Part of a small language model's weights: vocabulary 1024.
Each number is 128 + 24 x the weight over its row's rms, rounded and kept within 0 to 255. Layers, rows and columns count from 0. Numbers have three digits each. The size before them is the row's rms in percent of the matrix's.

# q: layer 9 attention query, 64x64, rms 0.163, rows 0-63, columns 0-63
# k: layer 9 attention key, 64x64, rms 0.175, rows 0-63, columns 0-63
# v: layer 9 attention value, 64x64, rms 0.147, rows 0-35, columns 0-63
# o: layer 9 attention output (transposed), 64x64, rms 0.156, rows 0-35, columns 0-63
q0 001:059140128150125111149089157157168103131146159151128136112161087141135163174131098148101087124082158140128149158117159134160118117122145139131157132118167148130125133110123123092143148125147111
k0 002:145167155143108158095167134131146149120126141166154103139128147106119120126100079149137136131185135134086149107134120137159137137129120115131098107094149069122116124157160100151144092168097131
q1 020:146158144094139155156171089152125143121100155140123100129114173116119089095157107144117123120158114148137112137152097126130125157121163120157097144147092130128160140150140134174146065164121121
k1 015:088138140146138146126151115148176160105130154179161139119144150137140096131121075144127149109117175162109152120111128160143106107111088098119127147132121138149080113136151090094154100156133116
q2 071:182137134176121121138139089138134128177131166089102134179133145086119118136159142153146153132133143096145123153151089120134102155088126105101115130160140150126137128139078161134122120129101154
k2 043:168124107140152088139121137147172139116141110104109135140132110102143123123159104138125116113156167086109090132148142136092115114095166164113120125181099161133150093138099150112073119137097138
q3 046:114092116119136113084142124102138139111122122150123170145151122181122108123073127107127102105139154198128139108114111142133182111145112141125102098095101092118110111118154104115094147106141104
k3 042:155114125118117116125118039126123144151139140144127142153094097141106128151120153121108085121168130158119101151148127160147127111122101139108138135112128135121125147074144132130110125070184100
q4 002:159140126169132137100111102082148097143142172120090120123123104089107099100124134137126155153164136100129157155118110156136117151122127109099122133189182164142123099146107114159123139111115154
k4 001:117133106136110137092118154119145097145112131124119097119123126175114166124126117097138116166124119100168112141077144152088115150128155143100109125143146164127157170126080191145123129082119121
q5 022:069132115089133105154122191134157134080144087131159126076141077131120131124099143129107131119122157129094140135165177134116103125122149142158171110117117125128122123128136112134135095148130148
k5 018:149089126100141094128095123060106094164138123127104139101121125112147133127130169142132092138092112116156095128116156106114131105129143142132136126158080186116136154098096163147103140124148132
q6 059:109158118074126111198136174155153129125134125114125096090127080116096104110103156169090147124147153117130130141142175127159117134120129115138171103126123120133130144101097131127150095132121147
k6 074:168149123110121090121143148113087100138141113084102104136146109115102156119125166106122135159168108054138133108120100116095151143133162138103127122112159109123173135130107159123106153109105152
q7 082:146131123156128141143126099165164137157125159115082155127103116100113123114150102149129123137141123151125122155150115097153086133050121101127170145160130132141149116121090126127154077130109169
k7 045:143128145125099135110139091135137160140167096122135080152156090160115147098126088118111086114163085145139175133089105096103121122095093124135137137165149114147094123099143119128114111107145116
q8 045:104101122122143119071140153074125117073113122152121111177124127191094148105092152100126107134129142129125170143134105125133165136106124134149125104104107144105147128117148160109090127135148101
k8 050:129082124130172131112122082141132161118107126139089117141110129173099129149140129171146104095157171111167121139085113120094136103126113112123108106142127123137157123110132174149121102104186111
q9 055:116093101088069144084150113153113126073129093146093144166147113148133139129115172128154098149138116103129125082102130154128144088134131175099089111129110114120121141124123133122131137137155112
k9 056:110093143125107130141138179139150136145158136097124125154143118149138133106117126080133133120141121184146171098104127117156074083093131131108118102142135113089157092098100151135168107147141129
q10 043:110150104170095127133125119117098100129077152137133096135120124171092111105143127140136122119101083133126194117152147165080162087138151132167098132122114110120126127134115146095119159130150136
k10 048:128089146110125143114089121126137093133063163117141131101131110109109117133154161150116160108122139153129134110121142112087085119123148128156150123112115135129142085131119123066140175120154071
q11 101:096135128097115140083150146111118112091130091133137114139145135164150119138089139100121102120119130120141132084116130136105196099180140163138132105088117099113104125125158095132111177117139098
k11 044:099144150170106156155116167157109108136121097096107114121097092109084137118139158130102119161155142139100162093151116111125116081150157141136126163070134136128118125122140085151164122135139129
q12 051:124125180111134145137123132145135132176145146099104123121092143068102158121117117138136127109115147118122135095182097088136124166097131109114119127164139125158139143093096127146094091120102174
k12 054:088155152179147149146120140124099085121144115112120123127100126121115118138134075187122129118158118118118109097112092113141141068135116159095113121111119100108144160108120119124067098133118130
q13 062:136145154164136141149127098157120136115125148121127157130145113093115125107181109160102113115125160122124130185143113143138067129128169128141162152146137123148157139126123123154185106138090180
k13 051:109106145161126155131114105138105168125122114103133130112164111094136136117147169085111160117111131177127116102140133090131092104167159135169151112134127177094104128130128120124119188120143165
q14 070:111149119083128116106149126103140100066113072112143135127154170135129140126080118099129127120125094117158132095115148150120137116178101148125113073097123131133093123105150112105114122109147095
k14 052:168175132141134139100115125094162111128166085103117123112172125118123133102103112127142132106137108126163133112071131148136154127116133163105137079175152150105134160167133121093143119163117108
q15 078:130116121138125145154111113168147149176144168152131134113090103105116108087165098161149150109135130134106135147135153114168088154069142097128137138165153142131137142099118147150160092120102142
k15 050:143091110137128142127163157118088149144156149146139139109097105095130162112132128126144147083092120162114137148154107142151134113125120176108091130104153110103130107097127126082125113103100060
q16 131:187148090114090138084122139091136125131134135149113125142123138111136145143132166150118093096097135142136094127156127143114174137131150078119185129148160178128103150140145128085123147120139126
k16 137:184143091112088137083122142090135124130135132153113124143123138110136145142132166151119093095096137145135094127156127141117173134130149078119182128143162178126100148139148130081122145121138125
q17 137:148153112105122206166150156141116136121156122132126121129105146144130172154137154116111133119116134165129171157109139114148118111145152128114102126117122118089128116095143125130082079164079097
k17 145:152154112105122208168150156141119135119155119131125121126107145142131172158137154113111135119115134166133170156110141115144121113138152125113103126121119117087129111099142127128083079160081094
q18 141:109132098110173145123123213119121114126135142124158162152091126096152143110142101147119101129139101118140154163122102139166140132155144156143115165141138121143134177106104133088162127134122096
k18 149:109129096110172142122122215119124115125137140126162160153096125097151145113142100146118098127142103118141152161124102142165138133155144154148116165140141123145135176108106129086162129135124097
q19 125:174150133138181150110097080126118081149175128162141135174121114138122108136116080125098142161139113119118091100127148159118128127117134113152147119115096145106134187105125107141114136158125134
k19 129:176149133137178150113096075129114082156175137159141136173119113136121105133117080132097139156138112119115093104125146159119121128113137113151147123117097146111134187101122110140111134159123138
q20 135:124099118104148101151145135140122109124107158165120131151081160146099138150162140174098138096128121085118139081133152129127082098153115125128174136085143134162122082106156141127138134141151146
k20 141:125100122105147098146147136136122109125106151170119132150083160147098136149155139173098140094128120086118138078132151128130082099154115123129174138084141134159118081106161139128139134139156147
q21 137:146120087123122092126099154122115120110130111112108132148144155145152143119149115115145147098139111131144179131113115113073117110118113092103082130166143155112134166096172143170171148162102149
k21 142:145117088128122095125096155123115120113127112113109135151144156146148144119152115114146147099139109133139180133115115111074113111115113090103078128166143152111133162098170142170171147162099152
q22 132:139145142122123128170130146076122103108112130153118164095152084131097163140119104156112103110128101120078118131194138148138108124131077143131112154130106153080126138147126119172136140098129131
k22 135:138145140117122125169134146077122103109110133153115163095151089131098163141122110155115100106126101122077120132193136147137106124130071144133109155133106153083122139144130121173136144099125131
q23 134:139080134150099129158143189151157144147138102146161098152141167124129093111110146145123111176082119166115131118143108139152111083130107116172141139125158155142116128153101103161124137128119112
k23 139:139080134149100122155142190147157142151140101143161101156145166121132093111111150146123108179084120167117132113146106140153113080129108119168141137122157156142115127150101105156123142126123111
q24 134:133082134110104154110083135130140148128131098097167090140132073134063167125146117137125131145144131134156144141120107122133089112102117143133131121082140158123118128124140111070146180132133150
k24 140:132084132112107154109082138131142148129134095096167089140131074136064171127147113137124131143147131134155143139121107122130090113104119143134134121086141158121122131125140113070149181132131149
q25 121:146103138136123104108149134125117108133127124114111160094115115108117137124071101125091192116123145159115111116121103083121156097142142111144137161125147159084167088120122108122168097096141091
k25 125:150105140138125103108153133127113108136128126110111158093114119103121134126074100126089190117123150153115109116118105086117155098140143108144139160124146156088168083122122107125166096092140090
q26 124:127109111051110103123107123136149146158097182126152149103129126104131127158115121056131109125099132131145152130172155161118108137121154132168128131119136136137125140140153163137142166151100106
k26 129:125109111054112105124107124136151144159095183127153148104127127100134125160112121057128110125102131129148151130175155157117109135122154134167130131123140135135127140144151165140142166150098105
q27 127:145155122126137121120139113137083158099115159106136146174084125114162082122127115133122131149175117122122116154168138076122142079126115155082134090080132146106137146161111123128108105107127118
k27 132:145156122121134122123139111135083161098117160106136141172088127111166080120127117132124130147171117124125117155169136076120143079124116156079132091084131145106137149163115124126106107108125118
q28 123:124109161112122140128120145072129128142127117120087112152152113160164117114147087135106159114115097112148161089122144100144133125104115136143143120141163078106150114185149147096160098176129120
k28 127:123110160115122142129121147075130127148125117119086113155150111159165117114148088134107159114118100114150163088121145101143131124104117139143141122143164076110149117185149146098161098178132119
q29 129:114090132135134183124124143173157103123129147113116136119134129166150147140142098142129141101143116097113115187136138123088150116125087068127154112145100105178131107150112138142098133154136086
k29 135:110092134137134186128122142173155103120132145109117134118136127165149148144144097139127145105145117101114116189135138120087157120127086070128154108146098102174133107152114138136100135151136087
q30 124:156153091118142163124136140099118170104120130171094118115091139143118109133103121137195145121094130094145109139139115109165163114110094112139116119108118121166141142115122114146165148120063137
k30 133:159153095122140163123137136099118170104118129165095117116094138144119111130105123137197146124096130096147107139141114113165162114106091111137111120104119121168141140115121113149161151120061139
q31 119:130133128145086150157112135107087128154073088120137111155096111116120137158136124102086113142137160105094159133112154138146152135104118116174132135132133153162109141094157154139136102065150137
k31 122:132134123144087148152117136105086126152072088120132109154098110120121131163136126101084111142137162105092152131106152142143160136108121118175132131128133156162110137095156156142131105066151134
v0 105:111164109110121176085153146080093146139123143136167131153124130125112128091143120143144114096115118146103144131084118107113117176091121125144137138155140162116105174094093134144121184138142139
o0 098:106134102119124166102169156115124131172124129135170140153117148111086132075108162151156106109148123135098126129105125138126164158101119108112123163148157181117110160160122130143124183143123143
v1 094:095117083136124188166124131134151104114153173151113122137138139162114168111124129152142108110116081136114114110177122126093114141147118106159136110113124136100114113117079158140093147102092151
o1 097:123180088171137177161122138112108129101108157121119129164119147197138128117128113117139079131151110140142119133162134110126123156148117108132105104122116151077126163080098139130146104126116132
v2 101:163115159113147134168131116150183122155084125096122116127135106137101131165103125122147092119129139092094089113110139180144142123152141161093130140132103126137127104122118086142163142180125099
o2 095:140087147118145130158151128124121118130124136149137074155111110113104133151120099144130104184111138079142076120128160175121118147129111175154168141118115151099168145129144116153151142148163145
v3 101:125118101110133098142105127150130120128148138110103178104145167126112179131112093141077160080133140127134136152114139099120130143163152151091093123129123145138146119145109071142146165088160146
o3 108:160101093135130133122150108121160114122149131139098123065132147161141136131101125124077128086123132112149125132090147113096127121157125133092136138162128157161107162140104095159157157091178134
v4 102:086129100141153117131109135140165089108104130114102159139150104138124116140147146142120109134129138142120116162130143173152191082085151169130154096141171133147142105165102108160149118147149129
o4 086:112116093147132117133114136126176089122102182116159103169113086140141144134111110156136083123106156149115130109146093123109128075112150122173151122146151126133123141162131096114152152110154167
v5 093:120121127088119122144110116127124109105134119153143155145088139074104152101099143103145089154105130108085089144126104110122119127109146120127154095108100138153098124115203160089165119128130138
o5 092:173164114080107068131137099145116103127116137138124104119134136106136168105122145108170085116074141101135119148116109133126092137124139132135135092099102161140084148084137160116146135115130140
v6 102:114182147162140131099133143105151139129119081128078149173087136148131126133118169127125128142115149131124121158162104138126121139135130170122151130100108097102176133122110098122189124168108115
o6 098:114136135123108123105183125123166132119158096118077128161108123132141121151123139144139146128121161129126100130143065099136159179121128163115132125104127122136151109170070115127183127148101136
v7 087:199128117114144146150135122120091107137104135117159119167140142137152155158100103138095132152102139154118148174107121128153106058111169127147136110102162130139089149106121105143125124118134106
o7 098:187138096124136153110145164122164151148119096118179127153147135110131155185106095117107123163147141117130121132139134139131140095088171108113122089055139124132120117148114124136118145116120129
v8 106:117121154101123132130168103108107151157179133153117123130153150099153132153151103126135147083123111122126132115096134145059146135073142125166151141140115104101118177152137116103104138106100151
o8 091:112141149142104182096131118147090133147176130158111091159161138116134136132156077122147126124163120133123145119103145154092158120083153121167140153140106100110121164172129133132171152125128122
v9 099:083083154097137103135129116093106143091144130132137121125174115127111098118133108175181119135127083126130107168100091106158109136169142129146118144149129105109130149111168103106121159097113127
o9 101:147130144117133096155100113136162138102131138146149137110164110132131102164096151161167107140141108171134081150129114123157131141156132098122104131117108113131140096178182086137182148108121128
v10 095:129130163147133144118066150152154111176082100138134175128155126124161087106069124097135101114154128140123155151160147135128147132126140108125127087119121160137154121092153149141144146157125130
o10 112:130115138123115094144078152121150170162123112178155139141120117087154095097114120095113136126126126131120184134146154139117121174100115093143149139123114179149147134109097119098156126135102164
v11 118:131087133098102130104133136080072128114127114123147141118153112144130132128148091132112138110111142115112095105136111078104099149087108157168155134155185141144154140106138135144118145125067119
o11 093:106108120085105094086137134103122135109069091161138138133183084142122117138149143150117121126153150113087113117113130147103113117109119164156138139149170148124137130080162112122152120096102120
v12 092:132125121091114125125123127162121099127103135164149138098140124143113160147084163133163097138121127109156193131134109121165108136102104149118163119136081180118114154130144077120115108104105156
o12 093:144113162130160111144127151132121102123134116134128134147133105142124140135156157143138162148136139095134152140147126122147123154095128120114149098133090160097090173168152054143082077099131155
v13 093:141135122132119122077213121128171111122052153086119136133115119113143169133114101141159131110120108125121110106147128145149153138112141099120129114085121112136135111148151147129154125089129154
o13 097:109122140154132116106175102088141110129110161108107182111099155067193147120109118135127104118118108111093102120151157131118141129100118121119147125136105071115107128121150102142143137117131163
v14 095:160137072107149166068087118145124121139130102095097146117132147132126101123143126147123121174097111100113135117149106149140092113127152086104109152170123111079137120093147102136124153130149121
o14 101:111117106102159170087106082086151135163135087134151118101110135128110109126158101153117091156105112129144097159144101156173126140115162121117128136156086123095162151095150135129120124130109126
v15 112:135182150160156102126131137122126125143113078154101155114147134137074131151127142116104097137126161122123149151154132186130144103134143150101072146130144140123112066112123141125170136154116129
o15 107:084164159143113119145118161069106107131153100127113156134143160124069119151091131133130108108114164164136150127134169163129116116138129146122105115124100129088108103152131141111138166085133153
v16 104:122103074148121131154177122119093109074134129159128127105139118108153113153118116135094161119110114121120155136126149075097116155124123111142148121175099128131103162060128136103112124106147138
o16 098:145135094158125126172177132135141118123121095162132132133104133121131109139117188115078120166117150162099146138141134141121176128124130155116122160134075092152105155122169155101118092131134121
v17 110:158124118132109121136124128184158134125082080121110143144107154162141107099142162135143152148151150105133111132121133183147169105172121134122104121138085105175105134114123105121168124156099140
o17 101:158131111124115138110172135136138160074097134116127084154113170122117069105113125145118158131162119132136157113128099125159157121142145153160094116161096108153099160108151121117106124150105164
v18 125:127171114136154134158107139174166147141091089112133141136132137145140132131125160122158116140145135135078106109131121160102176106124138115089090145133138175098157098148124111117184101113137105
o18 103:146144118121138169144104114119111102148121133130162144090180167107149096152129126149112133166123116146068099104113074122104159126117114152136107176139135175105110130113138131129138115083138115
v19 092:123152106134104106123127101123104123185145110116166089115130139163119091133169103108182128103133115106116074132130112123150104102118121127103158071079116127153124134130109138147169145115139124
o19 092:119128117149083110171130087098100115146115140109146107140140149142122090103166125171145185142124128136100087147135111147113135144135110110083154078083147138171129129124114112145112156143137120
v20 098:134130179101124129146128103103125088139117106117100156123140107156176114124135153153104198109128088112109153127101127136146106125109115142133139115113112158118101086126150157177127119069120125
o20 106:131180152116143120133123106128149088133097132124095126143110116163148171130121110176083176116134117143102185147135145144153156110104130099104160152156134152110116093094135150138145142105137112
v21 092:101124137122113110143156120102140170121153139140142115126095139111111092123110105092135159105092142116145135058135125097172138154126138131203131114131145125140097132125091143138107137086168136
o21 104:076149144134142113165133117123176138163126155163126079088091126115113092159108087125124133146142135143137126076135132123159129132132112110167138110093118136126065122138111159154142112119152137
v22 119:124096140115101106094160162096105150127136143141154136110156202093119107113155114130116117115116101135110138133149104091124138135119110128176181139144099115096141119091097131126080100116134130
o22 094:167104169132117105084132156117121115151107133134158157115107189120136132140136104135097167134100140157134124143117105100140123115122121162190154127117134147081122112116083130105128091136170140
v23 121:103145160160118113093097118163169141162108107147123117165117124146096161157151162102144166147176121132123113130134190139150157120146159126098103131135126117122115131138142130149160101171118097
o23 089:089144152130097133087148146127122150133110121176127123113119140138141158122164151098170150119170133162127108177122166134143139140135135115129156127109153101134141150169173145101151068155144128
v24 091:146128135175103112106147175138122115165147161121114102148144068171099108113115127093101143095091111130120124152138110129153188124143107101152096141154119148089126111149130151118137133116114156
o24 097:139130147175144085094142103114091150174098131121100089114142105143131109132108127103127136145115109118117157164155134128102180157130146143139064116165156162082134144144129150119137133125144127
v25 093:186131153135154081126113154169160091132122104134111098159107129122124087140099154098151165130134139163115157116104119142108130107141134158109133153134142174175109131152101141128142159104101115
o25 094:163144105138122112099141124129146120198108128117168111144109130158127141163129174098172168122142103127126162071130103162143097106134133158116138162123093144137112140142116120134147143110110091
v26 092:135109115108120131132143124174145092113123096106154142133093140147096101134154124095091113149130104137120138150145163147092151108123083125071114115094153176108156109151156129116135134189132123
o26 097:117099088095112119084129165111144076126154145132141123118133154154145118159139133110106115128146082148141117113151134128055123152080124096144119116102106160125123095156168150139146145145111124
v27 091:136085149114170143148155150106109101134157117143132074099145147137113156089162096094155146134108138129086160149147125107138123159095134169145136130151118105132131153128134109114098161109175152
o27 096:107095114104126133151132173091099138126163119096139052121145177137144129141080113134138140104081125155087137141129135113146112145134116154112150141111134115141143156128175103125138157134168129
v28 095:116170115141123112173180123161127109128140117126141155148136157156112128113132128142130097148123134147098141088092159132143090109121153114126129148131093113149184130181166124177125147115110090
o28 105:110167097136138100161169098130115156132165135131158148127102145136138114109166091135081135147111141153118158124076136126137067136117173122131086113146141135133171140147116108165138116124109110
v29 103:125138127073127190098142129123117134094114140161116111114156117091111102116136129111138126131115102123167086144117137107108070155128081136151112136138115109150174154118120116147098120072128144
o29 089:113166130102150126096113120077161111100124134116094115147147111079176097106142138151166151122141158125172113124103153136112127156157099123116097130115120151140184150151133150139117115090126151
v30 092:121157104135129160128155143124091165122106150147093106104132146163133123089119097084154167150118133109131120124090111124127100137096147137109163126122131164142123102113175118093056130145134151
o30 098:086157138106133173127132124127133147106108132107078130129098132147105135108104120070143132157117130132126131125131108153105127114096180157089137107131131186173136093137134085104119097143130156
v31 087:158117117129120120171086115084148171094094119112135142125132102127084126130139087107129156179130112137131169122160132102126126120075116151116106117114102085101116154133165155128130147109107156
o31 100:118107097108106128151105134125155165110091115132119138124106106104085147122150107097140163147102113108121146118112156072154161121116104130100128083172141118103122122145172167095153140088112137
q32 001:144139126148131147150116107166133167161125158116095104118103150124138130122167132144128142096114104102137105142139091123142072150105159145113124163185138137142176144106102162154156086122104148
k32 000:156154118123106161154137131092128120127152118091114107108109116134152161116083134123099133144140146160138069145166177127106139159107113125128157072110112127122134108154102090093108112097102118
q33 003:160124121161141126170126092147146129164140160122113131123101114097085124088147125137111157099132114112118103159145144090131073143096145095126160133154147105166132137115100130127154080116121175
k33 002:096130132115100100190147126178142127128103113123171116162156118137107136167135119132105130113172128133142123111147149162127117173168148161152148113137116075108162116135135183128147115126127120
q34 084:098135122085132127092151153098114112097118083130151108122154142159148123150080128102115113134123125133134140086110131141106182104171115141148124105078095110120108118122159098116103169126140090
k34 036:111153120104133137121138136129111111130114114088116084141136132125099105166141150118105154157156133108121164117135092153094167164184162158138122092100148101136181112169139111129119134110121165
q35 038:172114139141114112167121090146133134157141153114098129122128147083151150131149141137159110122114126132121098090145092151136081142093158147068103151180150129156132123127106127139112091126130169
k35 041:129131140139081104144122149075132080103130157116120132188107142138166104129128129111125098111109098145129100112140155122139088098132115154086100116158125114084133128094112105170102120147112149
q36 000:168147168180117137132150128168073158079129123115091122129093164130130105106116101111122120165136104105123140166135133087144101136158151154121119138131116126138127128097117144125154143165108083
k36 000:161098072119113158109138140115161149157130100120155158172117136099136117131177174113132107090116096129134123150121142126157098093133104091128102136091101110156144122086115121144112143092124139
q37 003:167147147158142135164117104168144136172127176096104121137100131099115125123173116150137136145130114117128119164136109113118073154082156103118112133185144123125156112138120159144143090141112148
k37 002:119120086095130129093156149099180137154145125158125170166145118117153142127124138120105120081104131162134154139109141124149084103117105084120130149127153132158121127090134156085136142140076151
q38 148:106127124091134129087142152100122107090127084144144132131147136166146130150083123095119111138123125138144134083117129144101187109173111150136120104079108111118104121134159098115101164122157090
k38 040:084168142106136119128082150142117076135112139123114153119130112188110146135127117121144114162146112171161136088092136095160141124152087117160129147113114113141111151109149109131124100148178144
q39 027:144134095120158145146147137129179098113112107114116147146084139118119126152110145153127127151124112130147110065128140110148137099131126126106148091104130091171090108107099107083118107110192139
k39 033:195180144091101094134129163123172097140149112144139109143143104165121147104126113130101103100164084130140152082120134106115118128116122126113144144151160109161151136123162121117127097148115151
q40 045:132134161146144113137136131156139156173141164082106172109123111087123126147164118143130122122160171133125113169117104111156076165091160113114129144149112124139156137125094134149168126132101164
k40 041:125145118140130132144137108189100152155155110129133128161104131155139146162136104089075097189158131119128116137145085137133141156166152171124141159137149144142117150116134136138114127100123181
q41 041:154125132161119121162109117141124132165106170124100139142106116126084132115180145151145130116154108143119147162147122141136072163082140129121115136167119160134143129120091194118143101127104161
k41 030:147106122097153132095138060122112161124117173129134135169137149158130106141134133113098120102176135112169120155115126135106126152125152133105123095160143119114154115144099149090137107089161082
q42 033:142128135105167139140129148118153116141132101170133189145120136128123131135127123132154145110153088159159117085142153144146097138160084152086124113115104133135057116104113146098120130105143085
k42 039:173162113111146113124158121106133135132160156145148148158152121149152143097128098084106120118162079109145107130163128151147140136117130169087128126184122145120132159128138123097151105116113069
q43 075:107138152107152127108135146087127122097135096152161126122151127162150127142089112105117115116129129147156131102149133151096180118181108137140119117076115116105078121131154110117098176106141084
k43 044:134139133150159117106110070122108110091116144129150182115119107130134125105137146144127149149132117077101082144195163114120158119138151139087136138127094141112100155130128104116097156100139106
q44 038:118127131127137129112138157074115106085121096137154121110138174152181123135121129101109083108108136156141137100116117165101170129178137129128138124091104118137099119131170085109112160104145117
k44 031:140130132121084140138091124087114125111099129162117130163103138157129120143157184131107087120119126141134108124190160099144147147196144131136145148152137153122093146130168104141110148109137128
q45 041:085126128081127120089137107112139109068136088152130174155156119136145109114083101112118097129113135147122126101131140154116157116171124159142112111095136112117105125115179096128131159103143099
k45 032:169124127179115124103130090144109140129179119110106123106130091105133163114123127111152116119121125184122117099127147150134118072122142168150118116136103173066126130077111122141129130131145111
q46 044:104140143093137130081152135106117117088125084123129144122161127146170143169093115104131089128130123123141141089142124140102152117150122167130138112085088108115092095130170098111120170112121094
k46 033:122163134139127153125123132180120151112160102078124123162138119156146161104145108090106090163170116127113156141143130116121148124145158203135121133184110136119111134143106113156105114134134141
q47 060:156134163137134135157133098163130139160142159104110119117118126081090140117161127158125151121125155095125107155147106125148083150110144120114130156171139129139162161120081143167140095144100178
k47 042:065123153199169151157126142128090105116130136101133151119139126088138104125126107143117162138122123105129098093105096114137110067115136108095145103101125123112124149129125123121112146143109172
q48 123:153151110137129136161090149139111110120134117113118129104118130148102091137138128151063114164104112101147145123148165146112124157119165156111140131177103116120119124196141121097134160094134086
k48 131:152151109137126136160089151140112110120134114116117128104115132146101089138138128154062115162106114099151145124144160146111125162124165155117138128178104116118121125199138122098135156093134089
q49 130:132133099098085099135120100083154069129152141106123078125106104105150141120124107129124121143146120093134102143129132187134124133114101132114126132131105136068108121061137125149136138105102120
k49 138:133132098095087099137122100083157067132155139105123081128105101104150140120128108129125119145147123094134100146129132185135126133116099131112129132129106136068111122064137126148140139105103119
q50 135:141116126165130160139156131138126162121152119131122140124149108152140139098100139069105115095121094151188131139132146140144112099121135151143156102180109141096127131127102098136186151128174156
k50 142:139112123162127157140156132136126162121152120128123137124150113151142139099100139070101115093121094151188134141132147141144109098120133153145153103183105143094129132126100098136185150126169155
q51 128:111160154184089098136153134132141106105114124103110106099143126073110138135104102169148136129111125135108167122094136144120151119076143150140139076115104124163106124115157111124122151157100097
k51 127:113162152185088097137153135136142106105116125103110108100142125074110138137105100170151136132111126138110167123093138143121149118079142150139139073119104126163108126117156115123124152159101096
q52 134:120135119130194150112153101116116145118112145128154142134175179136115120112142107091130153140142110090144091125116098140166131110095142098098113087135152163109111126131154138098137119118127066
k52 144:123134119133193152116151100118117150120112149125156141137174177136116121112147109094129155139138114092143092126116096136168126112091141096096113092139151163110112126131152140095138118116126064
q53 129:115118139127136143138144165123121077155132127149141125089145069119099103088137174109133121112188090104118129101161140112104102080134151103114132134118163130167141139114148095114132139109107113
k53 141:116118138124136140136146163122120079155133127150141128088146069117097103088135172111134124112188089103117130099162140109107104080134150104112132134114164126170140138114149096117134138111107115
q54 123:113185170127114113111115191120140121124151116108101121130131151114144142114110093104130109123169117106139121120099125129121119128184131141124110086138161164132128147150137147162127078143107190
k54 129:117183170129115113111115190121139120125153115107101123130132148113145142111114094105129112124172117108137121119100123127117122132187132140127112084135163162130132145151135147164130080146102189
q55 132:150088139117126123091165174075123112122115151102146126128094141138159127096152134128138137159108165116113144132160175134123089138127160110098089105134093153121109103150115096173123114160133134
k55 141:153089140116125124090168172076119110121117154102142125128096145131162127098152132124138137160112161118111143133160174136121092139127159110101085104139093151123114101154115095174122114161133138
q56 131:133142114129124100107167141142154073149112114140165139124160124134147134122099136093144193163100098144111110140123153156124118172091104133103139130131147096157153139165121134081135138136110169
k56 141:131141114129124099102168143142152074148113112141168145124158122135146134121099133093145192163100099144110111139125153155123118168094106133105137132129147097155149140164121133076133137135109173
q57 132:103150160128100135101099135127148106133089155139167138153122139166131133102111141128117130105117114106157140129093102104072126114091129104091113169154145114118092100094066130129137106095110120
k57 137:102149160126098132099096137128147108132090151142167139155126137168129134104109143126121133106118114106156141127091102105070130114094126106090115169153145113118091100094066129125140109095114120
q58 129:103139132103151128103127127151148149106124107142127097100115119132185134107127153143165163111125114129113128146124104126103087162167137153156131141131123174113122162130118150131196161129177081
k58 133:104140134107147130104124127150148148104123109140126098102113120130184134109129157143167163109127115127114126150122103127103083167166140153153131140138126173115123163129116152133196158130176085
q59 125:157121114128176120081127143150105128187150103155140118080113125144128135152111104170153105116127131119161151153130117154119095091118111095146111103123107115120172102126158147138145107080158128
k59 132:159120111127174122084128144152103126187151100152138120084114125143127136154114107169151107118123135118164153153132119154117095088116112095144107102126104112121171097128159147135140110078154128
q60 126:111118093106155151108122114153104149189107151094096115102124142142119177083124135127137150130163135130078157117103120149094165130104119173142150108142140134116085141145109088136134137105116138
k60 134:111119090106156149107119115153107147188103154096096115102121142144119178082123133126134153127163135131077156118103122148094166131104118173143152107139142135115088143144111089134133135106115139
q61 134:203132136105105071131130125131137116112116145106137106116133142180112136129120163125152087084146147147147109140108131116142116176137120140147128071136149095141161134116124095138126098141134087
k61 139:202130137106102072129128124131136118111114145109136104115132144178111136127121161126153088083147145145146108143109129114142113180136124139147127074138152097139161134116122097139129097145133086
q62 133:169174114107139121119155109110181146154140132102129122144142113124158100109139117125086126122137136128081177125111084105120118076150089143119134140161093126194124117125134120110111157132138128
k62 142:166171114107141123121157112108179144154140132104131126148140115122161099109142117125090125123135138129080176125112086107120119072152086142118131140160093124194123114124136122109110159130135127
q63 127:116129127158135105124093160172137124144099131084151153114096114172156125150179122114132122100104126133121081103145131130141084104136130133163121127125106134073128173107138119084083112122120144
k63 135:114126126156133103121094160172136125142098128086154153114097115172154126151173125113131121095102126135121083104145131128140084103134129135163121128125106131073130173108137120079081116123121145
v32 087:090130158114102122118145103106148176090133151101128107138094145127129126107137118121133155113145129153147077119146092158094151123147124123146112152134139074119168163144166130117174131115075147
o32 106:120139122100075134104134092139086162086143147106094117103143137097169105147147116121165137091155115114138086109123100118093138129160147145162103118157150105118126137109141122130165124136079153
v33 082:135150100178094096106132120131102122153109166133103111139105149125104129139098101112113150076140124161146183143156145126111140102106115124092117124114104138109097162184129154144140101121138167
o33 106:134112097170085128114145095121103154150107115095097176096110159130113152100144121092122174106129119088127164150154156116101132095106128122100131092149124124123100157175110131108097129133121126
v34 090:154091179165119107156140115151138073123156125131144118118104125102144150113097147070116134135134136157136161145118137097113111149125133102122118097124078105182132160130170161106110133138134131
o34 103:151107138126120087147139165147121154123156133128123090126105115127160158120119152066133159112098114129115191129113149114136091170133132128134126109100092100180135145099167147113121127159100132
v35 092:156159140113136106124117148162123160144141093159139100104117163145118119098121163075158151161125173104120129103137117088136127127142154169125157146136146151153117138114134139121070111177112103
o35 112:109142151093097144124138134137106174137136104117132111094146158170122100130133134088156156133120173113151136119120125148136103095141138197145173125115129163126136139095116097100096097141117087